python train.py --n_layer=25 --d_model=64 --n_head=2 --n_kv_head=2 --head_dim=32 --d_mlp=256 --vocab_size=1830 --activation="squared_leaky_relu" --norm="rmsnorm" --norm_place="pre" --norm_eps=1e-06 --positions="rope" --rope_base=1020.0 --rope_fraction=0.25 --qk_norm=false --attn_scale=0.177 --bias="all" --tie_embeddings=false --parallel_block=false --extras=["shifted keys", "gated attention", "value residuals", "skips across layers", "capped logits"] --init="uniform" --init_std_qkv=0.0663 --init_std_o=0.0 --init_std_up=0.0663 --init_std_down=0.0 --optimizer="adamw" --lr=0.00494 --beta1=0.9 --beta2=0.98 --weight_decay=0.088 --lr_head=0.00921 --warmup_steps=259 --schedule="cos" --final_lr_fraction=0.0 --batch_tokens=16384 --seq_len=256 --doc_mask=true --train_tokens=118500000 --steps=7233 --dataset="wikipedia_en"
Each number is 128 + 24 x the weight over the matrix's rms, rounded and kept within 0 to 255. Layers, rows and columns count from 0.

# layer 4 attention query, 64x64, rms 0.181, rows 0-31, columns 0-63
[[126 126 110 161 160 116 119 111  94 118 119 137 159 166 114 132 156 136 116  66 101 119 135 168 195  66 114 141 127 140 141 106 115 156  73 109 110 104 123 106 116 107 148 115 175  83 124 131 153 154 126 149 102 134 143 134 127 120 100  78 144 140 136 149]
 [162 146 143 185 125 139 181 124 182 129 164  95 149  96 104 145 142 100 105 101 164 123 104 209 133 125 128 115 131 127 157 124  93 128  96 131 119 167 161 147 103 138 127 127 162  72 153 116 125  86 173 143 156 137 175 182 164  95 115 125 151 125 105 149]
 [182 128 104 169 122 118 143  85 191 126 149 108 161 119 132 139 144 117 111 132 147 131 109 163 192 154 105 139 130 122 125 113  92  91 132 111 133 137 102 130 108 123 119 152 183 126 156 181 149 127 137 133 127 223 130 144 162  84 165  78 167 136  62 162]
 [114 124  93  96  97 179 140 127 129 113 147  96 107  84 143  82 143  85 106  85 131 136 159 104  91  71 122 122 125 131 144 149 133 111 107 164 133 117 133 104 175 136 145  94 122 135 110  89 146 109 102 147 121  50 188 114  92 125 111 128 115 119 149 125]
 [104  98  90 110 156 113 119 112  91 126  99 121 156 134 157  93 132 154 159  95 123 123 106 109 157  92 126 168 112  85 149 159 112 156 156  97 131 126 127 141 133  93 128 130 142 154 134 178 113 165 113 115 121 137 132 117 175 112 140 101  93 104 168 128]
 [129 107 112 159 146 121 128 125 103 118 100 168 160 141 138 111 120 139  76 122 146  68 126 139 152 152 135 132 161 114 131 118 139 143 136 113 138 114 126 125 104  95 143 120 143 103 107 155 135 147 120 121 162 125 123 118 171  80 115 124 150 139 136 218]
 [ 96 100 116 128 137 160 147 149  88 102 118 147 173 129 179 130 111 132 111  94 116 155 144  90 159 151 140 105 143 119 130 143 160 122 165 122 142  94 123 115 124  98 143 108 123 125 146  96  75 169  75  95 121  73 135 106 114 159  88 148 105 103 136 174]
 [169 108  84 104  83  88  71  82 170 177 188 124 151 139 137 161 157  86 108 209 150  83  67 166 158 136  95 156  61 170  82  86 106 161  73 166 160 116 108 165 107 112 110 212 176 126  65 180 139 135 176 170 155 186 133  96 145  97 187 132 146 193  47 128]
 [125 129 140 119 125 101 100 145 133 133 142  86  94 118 151  83 148  98 110 153 154 154 141 122 122 138  98 125  99 128 120 137 167 131 121 149 155 132 139 122 190 135 131 143 147 135  94 135 124 153 134 141 107 129 125 115 165 141 145 116 133 139 115 105]
 [163 113 153 199  94 151 128 147 164 101 135  90 107 117  98 135 123 138 185 121  93 132 154 104 128  86 171 157 117 132  83  69 130 115 119 111 161 172 116 137 121 160 181 138  84 102  96 102 117 139 167 101 106 146 139 157 135 132  90 126 132 117  93 124]
 [114 122 178 146 108 127  93 126 140 147 121 135 108 151 143 106  86 143 154 149 106  85 126 116 125 165 119 126 126 113 102 134 139 164 165 127 161 125 108 140 117 141 117 174 121 114  91 133 111 139 141 124  99 135 134 107 142 152 179 163 103 154 127 102]
 [115  91 103 120 135 144 176 130 128  93 125 135 120 111 117 158 109 108 118 104 150 159 127 125 132 130 123 137 141 146 125 152 123 115 133 139 119 123 132  96 143 123 115  83 109 130 159 108 132 117 116 121 132  91 153 113 133 147  76 107 144 104 137 155]
 [123 104 125 123 116  97 126  97 122 103 128 110 115 111 152 116 143  76 118 137 135 139 163  99 134 137 113 117 153  79 150 182 147 143 126 143 150 102 130 101 188 148 101 160 128 134 134 143 118 141 134 153 125 126 142  81 125 128  94 154 134 137 134 125]
 [139 148 114 101 120 134  96 104 118 151 134 169 163 150 144 134 137 130 105 125 141 112 107 119 125 119 125 115 102 136 118 132 137 134 122 122 133 111 109 152 101  93 131 156 132 123 118 116 119 134 123 130 166 144 138 126 107 114 161 141  98 160 115 138]
 [144 125  96 109 129 138 137 120 116 123 130 110 136 151 111 129 127 130 104 101 114  85 127 125 142  92 155 104 136 143 126 167 175  68  73 128 121 145 139 173 150 104 160 148  99 109  73 100 132 111 105 135 129 119  75 199 151 124 149 117 117 113 160 130]
 [106  82 123 100 113 136 155  99 118 125 124 136 127 117  96 147 120 118 107  87 131 164 122 143 159 129 158 118 131 139 130 168 106 102 114 135 124 127 115 149 114 147 118  98  73 104 169  86 131 111 134 135 131  98 165 124 129 162 100 142 108 130 127 151]
 [112  87 135 117 140 127 189 132 137 122 103 130 112 121  97 165  78 165 141 104 124 105 120 120 128 131 153 121 144 137 137 140 151  91 143 133 120 143 135 128 122 138 108  84 101 125 158 113 151 126 132 123 119 101 115 137 144 133 128 136 153 119 159 142]
 [130  89 126 113 166 125 139 135 109 115 130 137 148 108 180 151 164 142 151 149 166 104 120 143 144 115 142 174 144 127  97  93 144 122 146  89 137 141 119 151 148 120  93 117 150 119  97 124 136 148 139 103 113 154  83 149 136 152 139 100 113 120 127  99]
 [116 168 125 116 132 117  77 140 113 129 144 114 141 115 146  80 200  78 111 159 130 157 140 140 148 108  82 129 114 117 128 133 120 174  99 139 122 112 135 125 139 115 145 142 180 137 101 159 132 112 137 130 123 147 135 118 127 108 133 120 125 137 117 102]
 [109 128 164 144 145 148  84 199 130 152 120 113 112 130 149 111 139 127 102 138 125 137 125  89 123 151  85 179 119 115 125 108 105 147 125 128 139 158 137 123  83 137 107  76 202 125 134 119 124 159 176 101 115 146  86 172 112 145 110 122 130 158 148 119]
 [144 124 126  88  90 156 109  91 131 171 139 182 134 163 122 161 114 126 106 123 126  99 113 119 113 155 147 127 103 137 117 114 103 126 125 138 152 129  96 155  83  91 121 140 111 132 124 110 134 140 129 138 126 109 156 130 118 128 164 146 120 148 125 119]
 [152 108 123 148 131 131 192  92 134  99 117 117 138 117 109 171 119 152 152 131 132 116 111 129 136 116 164 129 144 135 145 126 151 114 142 106  97 129 150 137 122 144 129 113  84 122 168 135 121 105 119 134 145 137 129 124 123 127 104 132 146 112 115 158]
 [139 112 108  87 109 153 151 105 127 126 149 140 109 112 163 161 138 100 108 118 172 157 132 104 126 131 114 162 117 150 137 130 107  97 150 133 141 108 107 126 142 121 110  88 131 154 148 131 110 140 130 104 126 112 160 109 122 121  87 125 148 108 102 143]
 [118 122 146 160 123  94 183 155 168 154 137  82 111  92 115 125 126 140 163 166 112 138 137 173 151 147  97 116 162  68 149 120 158 133 166 139 116 126 190 116 172 145  98 135 160 122 106 203 138  90 127 119  77 112 127 113 180  97 145 112 150  98 125 124]
 [133 160 107 131 163  98 117 139 124 134 131 152 174 144 126 121 171 149  85 113 122 121 103 158 142 129 143 118 153 133 161 141 105 113  82 109 104 120 114 128 126 107 130 150 137 136 135 134 138  99  92 124 143 145  72 168 109  99 156 122  98 110 147 127]
 [130 118 148 163 147 143 171 153 137  92 117 101 105 116  73 141  96 150 145  98 111 121 129 125 113 111 150 120 132 135 128 108 158  90 149 119 107 160 149 131 122 152 147 115 116  99 156 112 129 132 134 112 146 117 117 165 135 130  98 123 148 128 137 134]
 [135 122 135 113 140 109 176 155 140 132 130 105 140 112  97 138 122 141 115  95 127 140 145 158 129 152 131 117 181 123 191 149 107  69 143 138 117 115 165 124 125 153  96 106 117 121 177 137 130 109  99 132 151 126 131 149 116 106  76 127 134 109 137 149]
 [105 143 152 121 128 100  89 124 102 147 125 132 148 130 153 105 158 121 137 176 122 136 125 167 148 154 103 123 126 108 128 117 116 169 134 126 120 114 156 157 132 130 113 162 171 115  83 138 137 136 125 136 122 174 127 111 142 131 152 122 111 160 130 102]
 [136 107  97 121 144 142 152 104 124  74 114 134 138 115 139 148 151 124 154 129 149 119 121 121 128 100 146 107 120 149 142 169 171 103 127 102 116 133 129 131 126 127 122 104 132 111 142  96 116 140 134 132 151 126 114 110 113 143  82 122 150 129 126 145]
 [155 173 113 112 120 124 145 119 155 140 146 163 162 145 144 148 122 138  98 135 129 143 115 125 108 143 124 122 121 149 148 106  97 113 137 121  96 119 137 147  76  93 132 122 149 164 141 142 112 113  92 141 163 127 141 136  86  89 145 131 132 128 113 158]
 [105 123 149 172 123 146 151 145 131 136 104 123 148 124 104 151  89 115 137 135  99 145 145 116 156 143 132 153 153  96 133  99  61 142 124 124 143 144 125 110  85 146 115 118  94 133 167 139 129  94 120 126  88 108 124 117 134 144  93 121 107  92 133 120]
 [136 164 133  83 129 167 100 117 110 140 146 158 139 139 144 138 144 107  97 116 144 104 109  76 114 138 134 184 105 162 126 102 105 117 138 122 147 125 118 133  93  98 116 115 132 155 149 112 117 158 164 118 137 131 151 154 112 117 125 139 138 198 143 131]]
# layer 4 attention key, 64x64, rms 0.172, rows 0-31, columns 0-63
[[158 135 146 109 135 176  92 146 111 146 135 114 104 164  96 138 144  96 138 147 130 130 157 112 127 135 112 154  99 151  99 141 161 117  99 115 127 122 102 110 130 120 135 141 103 112 111 108 121  94 142 113 133 147 114 108 153 143  97 122  91 154 146 126]
 [145  74 105 125  73 122 108 136 127 142 115 122 180 139 105 200 162 111  95 147 115  82 157 134 182 112 131 179 151 189 115  80  88 148 125 128 132 111 117 149 115 125 108 157 133 174  72 177 178 115 142 172 100 201 175 106 143  85 170 143  94 136  78 129]
 [142 139 133 154  76 151 118 159 132  97 115 151 121 161 138 115 140 112 146 171 158  97 147 150 135 132 133 134 131 187 153 134 126 169 135 118 126 145 132 129 113 114 122 151 114 155 105 126 152 140 130 171 127 144 146 121 106 124 101 161 146 136 138 115]
 [145  92 109  83 115 130 141  91 101 125 140  86 103 112 171 165 157 103 142 198 136 106 170 143 157 109  97 118 103 159 131  79  95  95 105 152 106 114 139 164 117 143 122 167 120 110 128 136 123 100 149 143 124 153 187  61 138 135 148 156 109 156  50 111]
 [162 118  87 131 137 121 108 113 120 104 124 140 165 161 106 216 180 104  72 130 132 112 120 158 167 174 137 144 140 165  79 137  61 146 119 104 134  58  97 138 110 115 137 136 133 140  75 131 176  72 180 139  97 164 125  95 154  69 141 172 153 133 124 151]
 [129 128 135 129 120 123 120 138 136  83 149 139 144 119 135 171 154 135 193 133 146  97 127 168 126 114 170 138 130 128 174 115 139 170 117 146 125 129 116 151 123 143 113 143 137 103  89 145 162 131 130 105 139 143 128 117 137 130 119 108 132 135 118 144]
 [ 55 185 132 144 188 170 168 134 106  83 138  91 155 115 115 112  29  99  77  89 103 197 124  72 136 150 168 112 124  70 116 234 210  74 162 107 100 141 167  73 125 139 160 147 176  95 179 135  76 128 130  95 153 105  59 200 156 149  81  78 114 128 156 138]
 [142 128 142 142  60 177 109 157 141 112 152 153 119 129 156 125 129  95  98 198 151 114 103 134 134 115 142 153  91 159 175 148 167 176 140 139 152 183 152 136 100 119 142 187 104 148 106 134 114 170 160 177 146  60 159 114  76 130  78 163 145 170 143 128]
 [137 116 138 111  88 141 127 147 153 133 135 120  84 102 125 142 115 140 118 149 128 119 143 150 170 119 163 137 121 158 127 119 151 140 120 137 115 139 153 148 152 138 167 139 118 132 133 118 106 135 128 149 135 130 163 131  95  94  95 178 152 157 110 131]
 [ 93 171  91 117  95  94 163 122 112 131 103 177  76 140 123 139 202 123  97 133  88 132 141  80 194 149 144 130 112 126  79 131 135 103 123 126 131 110 117 166 123 133 166 149  93 120 135 171 148 117  89 126 102 168 111 161 126 171 135 166 120 115 125 103]
 [ 96 109 115 128 119 122 116 147 132 176 137 127 108 141  94 129 110 119 107 114  95 147  76 128 158 130 145 128 115 116 133 147 159 149 135 127 149 110 186 157 143 143 119 115 156 179 110 122 153 163 144 160 109 129 111 162  79 126  91 140 102 141 112 130]
 [136 121 128 120 146 120 112 107 131 136 126 101 142 108 112 155 134 137 143 118 114 124 146 119 138 119 144 116 135 102 133  96  94  87 134 145 131 137 116 108 143 147 126 120 119 111 174 149 105 101 126  77 124 116 123 118 178 119 169  93 112 111 116 134]
 [163 116 138 128 140 156 136  78 131 114 155 113 117  64  93 160 103 168 103 114 122 128 124 144 102 120 190 107 133 123 120  98 129 145 126 158 104 134 169 142 161 157 120 124  85 103 124 127 152 135 152 103 146 130 132 107 138 119 126 117 152 138  93 145]
 [112 138 154 149 123 143 105 138 125 115 129 146 120 140 152 111 117  89 127 164 127 125 118 153 118 121 128 133 118 109 158 155 150 178 122 123 137 145 126 131  95 118 124 164 139 133 118 115 137 164 159 154 136  79 146 121  99 127 114 146 139 156 150 144]
 [ 86 118 170 126 101 120 177 137 118 106 132 128 134 144 115 132 122 131 115 141 152 110 171 103 118 146 152 104 153  97 116 156  97 154 102 143 117 116  74 107  99 138 153 115 125 133 160 125 176 132 127 171 120 141 206 125  94 151 124 180 142 141 170 105]
 [129 138 139 141 139 189 108 136 121 129 133 119 134 126 134 157 121 136 153 127 118 118 144 100 150 128 151 143 109  84 132 121  95 111 136 138 106 138 106 123 106 175 130 113 116 124 173 175 137 132 118  70  91 112 144 115 161 133 145 105 132 126 149 129]
 [127 103 125 135 146 112 121 135 129 155 126 107 147 149  88 114  97 142 124  95 136 125 110 106 140 141 132  92 143 105 123 134  96  88 133 136 123 105 110 117 137 144 107  87 126 154 151 147 128 111  81  90 103 156 114 141 137 139 168  92 106 126 133 134]
 [124 151 100 132 125  80 114 137 130 111 146 132 116 126 112 120 136 120 139 139 146 134 102 130  58 147 150 109 131 179 137 159  99 156  93 119 161 122  77 146 159 139 148 141  94 152 144  90 102 151 118 119 133 148 105 140  98  85 113 107 168 131 124 130]
 [157 125 128 122 122 168 143 117 121  96 140 133 107  86 156 127 156 128 131 139 157 133 158 159 108 103 114 163 116 175 155 123 144 148 116 128 122 168 125 131 127 115 149 158 112 116  87 102 112 124 177 165 148 124 152 112 122 102  90 156 160 131 123 113]
 [138 113 109 116 138 120 122 141 139 131 119 116 102 145 151 101 138 109 163 123 103 133  94 129  92  90 142 158  95 187 116 140 117  59  77 104 133 136  92 153 159 104 164 134 113 110 110  93 117 134 113 141 123 155 140 167 113 142 161 136  92 141  96 108]
 [ 80 128 176 156 112 153  76 175 127 169 132 150 133 152 160 125 104  86 102 164 113 103 107 110 156 128 113 128 111 103 143 128 124 140 147 111 141 155 140 131 101 127 115 148 131 145 128 119 118 156 148 127 112  94 148 116  97 142 125 152  93 160 138 137]
 [136 143 112 133 141  94 132 104 124 103  97 145 159 135  88 127 147 154 127 124 137 137 130 131 117 144 113 105 151  99 117 134 126 132 141 142 141 112 133 107 123 131 109 125 117 121 136 164 137 124  76  90 120 121  71 127 137 152 144  97 153 120 150 137]
 [140 147 131 136 135 144 106 153 116 138 122 127 128 110 135 170 124 129 137 159 123 107 144 122 143 137 141 123 123 129 154  94  80  92 133 137 108 160 147 110 135 134 136 179 112 107 190 124 103 138 123 103 140  98 120 113 146 109 145 136 103 139  82 138]
 [131  87 103 133 101 130 151 117 150  94  91 107 151  99  45 166 107 176 109  94 180 119 121 133 145 141 107 102 129 206 154 116 138 158 157 114 129 106 154 119 185 156 111  89 123 139  92 142  84 130  95 158 135 159  72 127 148  73 112 119 157 126 101  90]
 [131 133 150 132 136 120 147 128 140  88 151 136 163 162 157  95 126 118 163 114 169 105 122 146  74 130  97 147 148 122 115 133 113 154 112 115 131 123  96  95 111 120 118 121 199 101  80  99 125 144 151 152 148 152 145 102 143 123 131 112 168 106 181 126]
 [127 123 110 119 144  86 146 108 138 148  93 138 112 158 105 136 139 133 145 100 125 140 138 108 158 141 144 110 129 103  94 134 133  87 123 124 123  85 106 132 128 127 133  93 117 136 132 162 144  94  88  97 112 166  93 146 152 158 160 128 122 127 126 121]
 [148 135 141 141 156 144 159  84 131 119 109 109 176 140 119 158 111 161 172 102 156 112 129 145 118 143 126 131 144 147 103  97 101 114 132 111  85 101 119 107 147 138 116  74 126  91 139 152 128 116 101  80 141 146 107 115 181 141 161  98 121 114 115 125]
 [139 129 122 131 118 144 124 122 147 133 137 119 140 117 135 112 125 121 126 150 156 157 115 152  84 102 143 147 134 178 157 148 145 193 120 124 152 149 129 145 148 123 138 112 118 151  86 115 128 150 157 139 134 124 115 131  99  90  79 118 166 143 122 126]
 [140 150 115 137 142 115 130 115 128  87 118 129 102 114 100 113 142 135 131 153 123 187 150 148  78 146 156 110 123  92 126 144 123 129 109 148 147 130 111 114 133 126 142 136  84 129 140 134 152 117 119 105 124 109 134 115 127 132 144 101 162 133 130 156]
 [119 149 150 147 132 128 109 153 120 104  96 147 159 175 162 123 125  96 141 145 138 101 142 161 128 122  74 145 154 113 150 119 145 138 154 123 132 145 161  92 105  87  96 140 141 101 102 115 104 146 127 147 151  98 123 111 139 129 126 123  99 160 130 135]
 [138 130  98 108 147 126 143 121 120 135 129 114 157 126 102 157 164 147 141  72 123 121 107  93 132 119 113 125 131 129  85 111 104  94 121 127 155 118 119 112 128 136 107 109 114 101 123 145 105 102 120  91 124 154 104 126 159 143 150  72  78  76 119 100]
 [136 133 146 135 133 146  78 136 113 168 130 160 124 168 171 106  97  85 123 173 102 135 130 133 110 126 133 134 105 160 163 147 109 103 102 124 132 171 125 126  96 112 145 181 124 106 149 104 132 150 144 130 118  98 117 130 104 127 143 181  96 156 111 147]]
# layer 4 attention value, 64x64, rms 0.183, rows 0-20, columns 0-63
[[147 151 148 118 124 164 111 132 139 161 123 140 121 122 134 107 131 125 122 135 115 105 130  94 167 139 138 140 121 133 125 150 152 161 109 109 133 146 106 133 130 131 128 101 122 144 103 106 135 130 121 114 123 133  95 163 105 138 110 175  82 149 149 137]
 [101  93  85 142 118 188 143 123 171  76 137 111 171 130 137 111 122  91 100 154 116 142 146 113 130 163 167 112 141 105 153 130  75  73 174 147 121 184  91 129  98 101  86 160 129 140 165 102 123 112  96  83 110 105 148 102 139 115 131 133 147 119 147 141]
 [164 130 148 125 122 130 139 169  78 157 120 152  94 129 150 136 162 119 101 113 117 128 125 111 161 147 104 162 103 143  96 117 124 120 124 122 144 135 101 126  95  93 109 142 115 130  91 166 174  80 131 167 140 132 117 126 116 144 109 140  81 125 146  99]
 [131 134 123 108 108 117 107  91  70 172 145 112 119 136 158  78 133 108 140 116 135 123 113 121 132 109  65  89 136 117 109  89 134  98 105 134 135  62 182 133 101 106 127 122 139 131 142 102 184 114 142 159 147 136 177  86 122 116 154 120 116 133 113 110]
 [113 110 107 139 117 173 124 126 187 106 151 106 160 142 104 108 104 132 144 157 115 127 127 127 171 135 142 112 139 119 156 134  88  86 163 148 127 143 101 117 112 132 136 149 100 139 151  53  85 102 123 103 136 119 148 111 136 107 144 134 180 120 126 152]
 [ 96 108  84  85 131 109 115 123 125  66 145  97 163 124 129  98 129 118 131 111 151 149 118 131 101 132  87  99 130 118  81 135 113  70 147 168 127  88 175 108 119 112 149 142 118 132 159 122 113 135 128 126 148 133 144  97 134 158 154 123 149 130 111 175]
 [135 115 136 101 141 122 122 124 130 112 134 116 160 137  96 108 137 110 119 134 126 138 130 113 104 128 189 114 105 120 181 185 131 130 108 108 135 162  96 105 155 164 146 103 166 166 131 134 104 102 138 130 122 110 106 184 186 121 139 132 112 188 119 104]
 [136 167  94 103 128 124 115 128  64 117 129 131  84  73 160  93 137 154  76  99 124 134 111 160 127  86  56 131 103 121 153 128 168 158  99 139 136  82 203 114 136  98  45 120  88 176 126 141 113 188 107 135 125 104 170  61  81 141 113 115 140 110 136 129]
 [141  92 140 171 134 161 130 129 179 159 125 144 164 158  99  99 108 148 144 139  91  98 136 116 171 100 157 128 137 127 116 116 113 143 115 133 142 167  62 107 108 146 205 124 114 109 125  77 123  91 136 113 119 131 121 136 135 105 134 152 126 114 128 133]
 [149  99 147 150 134  87 130 171 124 182 117 159  78 140 103 148 132 118 148 119 134  93 137 144 168 118 137 170 125 157 132 106 153 171  85 103 106 109  93 136 160 150 193 127 145  85 103 167 167 124 165 216 114 130 114 142 138 125 136 108 136 120 119  82]
 [132 135 136 116 113 160 142 140 179 171 108 133 109 122 124 130 109 170 113 155 116 127 142 130 121 114 185 137 114 146 165 106  97 150 118 123 133 179  68 111 111 131 184 138 140 106 131 129 128 118 119 143 139 113 137 112 103 149 112 100 137 112 145 121]
 [138 135 121 109 123 119  68 139 175 178 127 153 133 150  94 142 119  94 170 132 142 106 128 101 113 131 128 139 141 138 118 103 114 180 137 161 117 107  89 133 137 141 178 117 134  94 131  92 171 128 133 130 134 118 125  96 114 126 132  99 142 100 155 149]
 [ 87 127  87 117 134 168 124 179 132 108 129 139 191 121 112  85 125 123 123 130 116 142 127 122 132 139 149 124 139 108 187 172 109  80 187 140 116 150 120 118 115  89  83 130  98 165 161  86  59 135 117 101 122 118 104 140 135 135 110 155 150 128 161 170]
 [100 115 113 145 153  87 138  78 106 133  89 106 139 151 118 154 106 117 166  78 123 153 136 111  87 119 137 120 157 112  75 127 102 127 106 119 110  82 111 119 162 188 158 117 114 126 146 174 140 102  92 101  99 172 141 108 140 148 144  88 103 109 130 115]
 [109 151 146 121 128 112 141  81 141 130  94  79 158 126 140 128 105 119 148 110 110 140 153  90  80 145 154  80 143 112 134 142 121 100 161 139 117 171 128  76 162 179 156 102 146 108 163 143 134  80 118 122 117 170 115 103 132 131 186 137  95 112 112 118]
 [166 170 131 181 135 192 133 108 141 122 118 145 128 100 109  98 113 160 105 130  61 100 145 135 156 115 150 149 127 138 147  98 132 164 157 147 152 159 124 121 100 137 124 141  61 135 108  78 117 120 123 121 103 117 121 127 116 102 124 166 119 121 145 128]
 [103 176  86 136 131 112 125 150 125  75 135 115 135 130 139 162 144 135 120 137 128 151 124 144  93 141 144 123 122 103 158 122 122  87 157 150 127 173 149 107 133 120  51 143 115 150 130 118 107 156  98 120 127 111 125 120 149 111 119  87 140 126 115 155]
 [148 170 148 141 118 107 134 126  97 133 126 133  97  88 140 137 166  95 103 114 113 132 142 141 124 112 122 165 135 123 131  86 167 141 128 149 123 112 169 135 116 131  84 142 150 121  88 159 145 144 116 150 102 161 138 123 139 128 123  78 110 137 105 116]
 [112 150 154 123 132 100 168 151 125 119 136  83 132 105 145 127 127 147 121 117 115 161 127 126  91 104 134  95 147 133 128 152 144 139  96 114 137  98 169  96 145 147 100 109 155 163 105  97  92 152 125  88  82 138 136 158 124 109 118 107  95 132 145 125]
 [122 136 126 134 143  99 103 176  87 163 119 127  80 104 166 170 163 134 162  92 149 114 113 165 131  96 121 139 121 155 127 105 156 124  69  92 124 135 153 118 172 132 130 108 159 111  87 152 103 162 169 175 148 141 116 155 160 132  98 102 107 166  93 100]
 [157 182 137 124 107 157 145  94 130 135 115 117  64  78 141 129 126 167 115 172  95 125 142 138 160 151 105 153 103 157 158 102 136 148 138 113 128 146 132  94 106 116  86 136 169 119 105 143 144  97 119 135 136 126 104  96  94 134 122 146 137 140 123 114]]
# layer 4 attention output (transposed), 64x64, rms 0.18, rows 0-19, columns 0-63
[[141  99  96 130 151 121 128 141  90  80  99 142 147 130 135 119 132 113 148  91 145 131 104 155 114 118 105  85  95 156 159 160 151 128 123 123 113 141 159  99 129 141 116 111 146 121 110 135  88 132 109 135 151 121 130 127 120 176  66 122 164  95 123  95]
 [122 150 151 127 140 103  81 148 123 168 129 145 112 150 122 140  90  91 127 152 109 146 173 156 130 135 119 116 112 119 108 145 119 176 109 117 132 108 105 147 138 119 135 113 121 139 126 161 127 135 200 141 118 134 135 143 124 130 157  96 122 116 135  83]
 [ 89 104  95 101 125 154 152 130 176 130 107 152  88 159 128 119  84 156 135 131 134 130 132 163 118 119 123 113 124 129 145 107 147 134 129 150 137 158 132 109 132 116 118  78 134  97 112 114 104 129 123 130 145  79 158 179 127 134 102  87 122 136 154 149]
 [143  85 157 134 137 147 124 135 132  94 123  89 126 123 122 164 141 174 140 161 124 121  84 140 122 122 141 131 155  86  80 119 128 132 171 150  86 125  72 122 126 177 129 127 169 121 171 123  77 158  60 138  91 149 145 111  72  89 161 128  77  78 100 181]
 [113 162 146 132 124 105  60 104 122 146 114 120 112  82 150 120 110  85 140 160 114 148 167 137 132 141 120 142 101 116  83 113 125 183  63 109 127 132 124 142 141 148 176 133 138 133 142 168 132 134 155 134 131 150 108 133 126 134 170 137 152 140  98  52]
 [149 187 169 105 100 116 129 118 132 139 145 120 140  80 155 137  85 145 122 168 125  97 135 125 152 148 113 122 109 123 114 100 110 160 135 147 144 111 132 151 125 141 102 149 164 112 127 126 115 128 106 122 133 131 104  92 104  95 199 142 140 148 110 102]
 [150 114 127 116  99 102 138 157  93 144 142 133  99 142 140  91 172 104 103 120 150 139 107 131 117 118  91 114 124 136 105 158 150 154 126 153 169 142 123  92 150 183 110 187  93 118 137 129 125 150 136 143 195 104 181 135  94 159 109 136 126 137 148 104]
 [148 134 130 161 135 141 156 177 155 131 101 161 157 119  92 139  94 114 117 153 167 143  24 122 109 121 120 135 159 130 121  69 165 121 164 117 114 120  66 154 109 160 133 107 176 150 148 126 111  88 102  88 141 121 106 141 149 110 109 130 129 129 147 193]
 [111 125 167 128 139  73 107 119 103 105 134  69 112 136 182 108 121  97 125 129 151 152 137 136 127 126 112 118  96 106 109 160 138 101  87  89 118 142 190  96 145 156 137 124  80 172 157 163 110 134  93 149 133 156 129 167 133 140 169 148 140 143 139  97]
 [105  99  97 113 115 148 131  99 123 109 154 103 136 106 146 155 144 123 107 171 121 108  93 120 143 142 166 145  98 126 152 126 126  78 134 140 150 158 146 136 146 124 107 109 127 155 131 137 130 118 114 124 139 128 121 150 120 112  92 145 136 140 159 148]
 [138 172 112  81 146 118  87 153 104 143 169 153 140 164 159 134 131 113 139 115 159  94 138 137 141 116 134 123 113 126 113 162 149 128 106 146 126 133 139 155 117  93 153  91 118 175 139 137 110 152 119  86 140 154 142 150 128 121 125 141 116 125 173 121]
 [137 104  96 117 121 125 114 106 101 144 155 133 153  96 167 128 117 104 154 151 125 111 120 127 204 142 128 109 134 124 130 148 136 115  91 162 119  88 146  98 110 113 134 138 162 150 119 149 145 100 110 151 133 131 147 148 102 133 151 144 152 115 113  93]
 [141 155 137 126 153 146  86 108 118 131 114 138 124 127 157 123  89  93 128 136 156 126 168 117 118 148  99 118 106 125 137 139 140 192  99 122 149 123  97 138 148 123 127 133 143 120 104 126 108 127 188 133 139 148  76 160 154 145 154 108 114 113 126  53]
 [107 139 120 134 103 146 143 176 153 131 153 124 140 124 131  96 134 129 119 184  70 111 116 120 144 118 123 134 149  62 105  84 113  88 155 135 113 122 155 122  95 114 142 144 122 109 165 137 134 157 104 138 117 122 116 115 122  87 167 146 133 164 129 139]
 [134 145 153 125 165 152 103 135 126 133  98 112 146 114 123 173 110 151 147 136 131 145 122 120 123 144 130 121 148 118 114 126 122 118 160 152 126 102 179 153 125 134 125 138 114 134 106 147 126 168  83 151 126 124 119 100 123 136 115 143 119 119 124  82]
 [128  96 145 129 144  99 140 138 113 138 115 142 160 132 155 102 131  98 150 100 186 167  96 119 128 144 109 143 122 121 122 157 172 133 111 115 137 127 153  92 122 138 152  83 141 155 163 139  79  99 115 121 149 110 104 176 127 151  46 117 114  93 127 125]
 [126 130 128 150 123 155  98 122 158 162 136 166 131 131 108  99 107 132  98  94  72 146 150 150 138 138  92 135 145 112 123 113 148 166 113 100 175 106 136 131 116  92 119 128 116 109 105 139 150  58 190 149 134  48 130 152 125 145 119 140  82 123 154 132]
 [122  76 125 136 118 145 111 116 120 130 151 139 176 137  98 113 156 131 107  94  94 157  94 142 124 130 145  98 135 112 121 114 110 108 158 125  72 112 143 117 114 122 145 114 140  98 122 130 115  97 147  83 121 126 129 145 134 124 100 120 110  86 143 156]
 [137 152 122 135 152  82 148 141 122  99 117 180 155 154 124 114 152 146 128 107 135 132  82 107 127 124 119  87 133 113 135 137 150 128 145 111 137 147 107 119 113 156 162 119 128  96 130 111 129 129 134 145 158 131 154 124 104 131 119 116 139 122 131 164]
 [133 137 116 111  96 147 154 128  74  93 116 141 157 166 125 130 150 149  81 164 137 114 116 118 142 111 160 121 144 145 110 119 105  63 154 142 144 172 133 166 114 144  96 148  94 145 129 110 119 105 102 156 145 135 173 136 119 114 147 127 124 119 143 181]]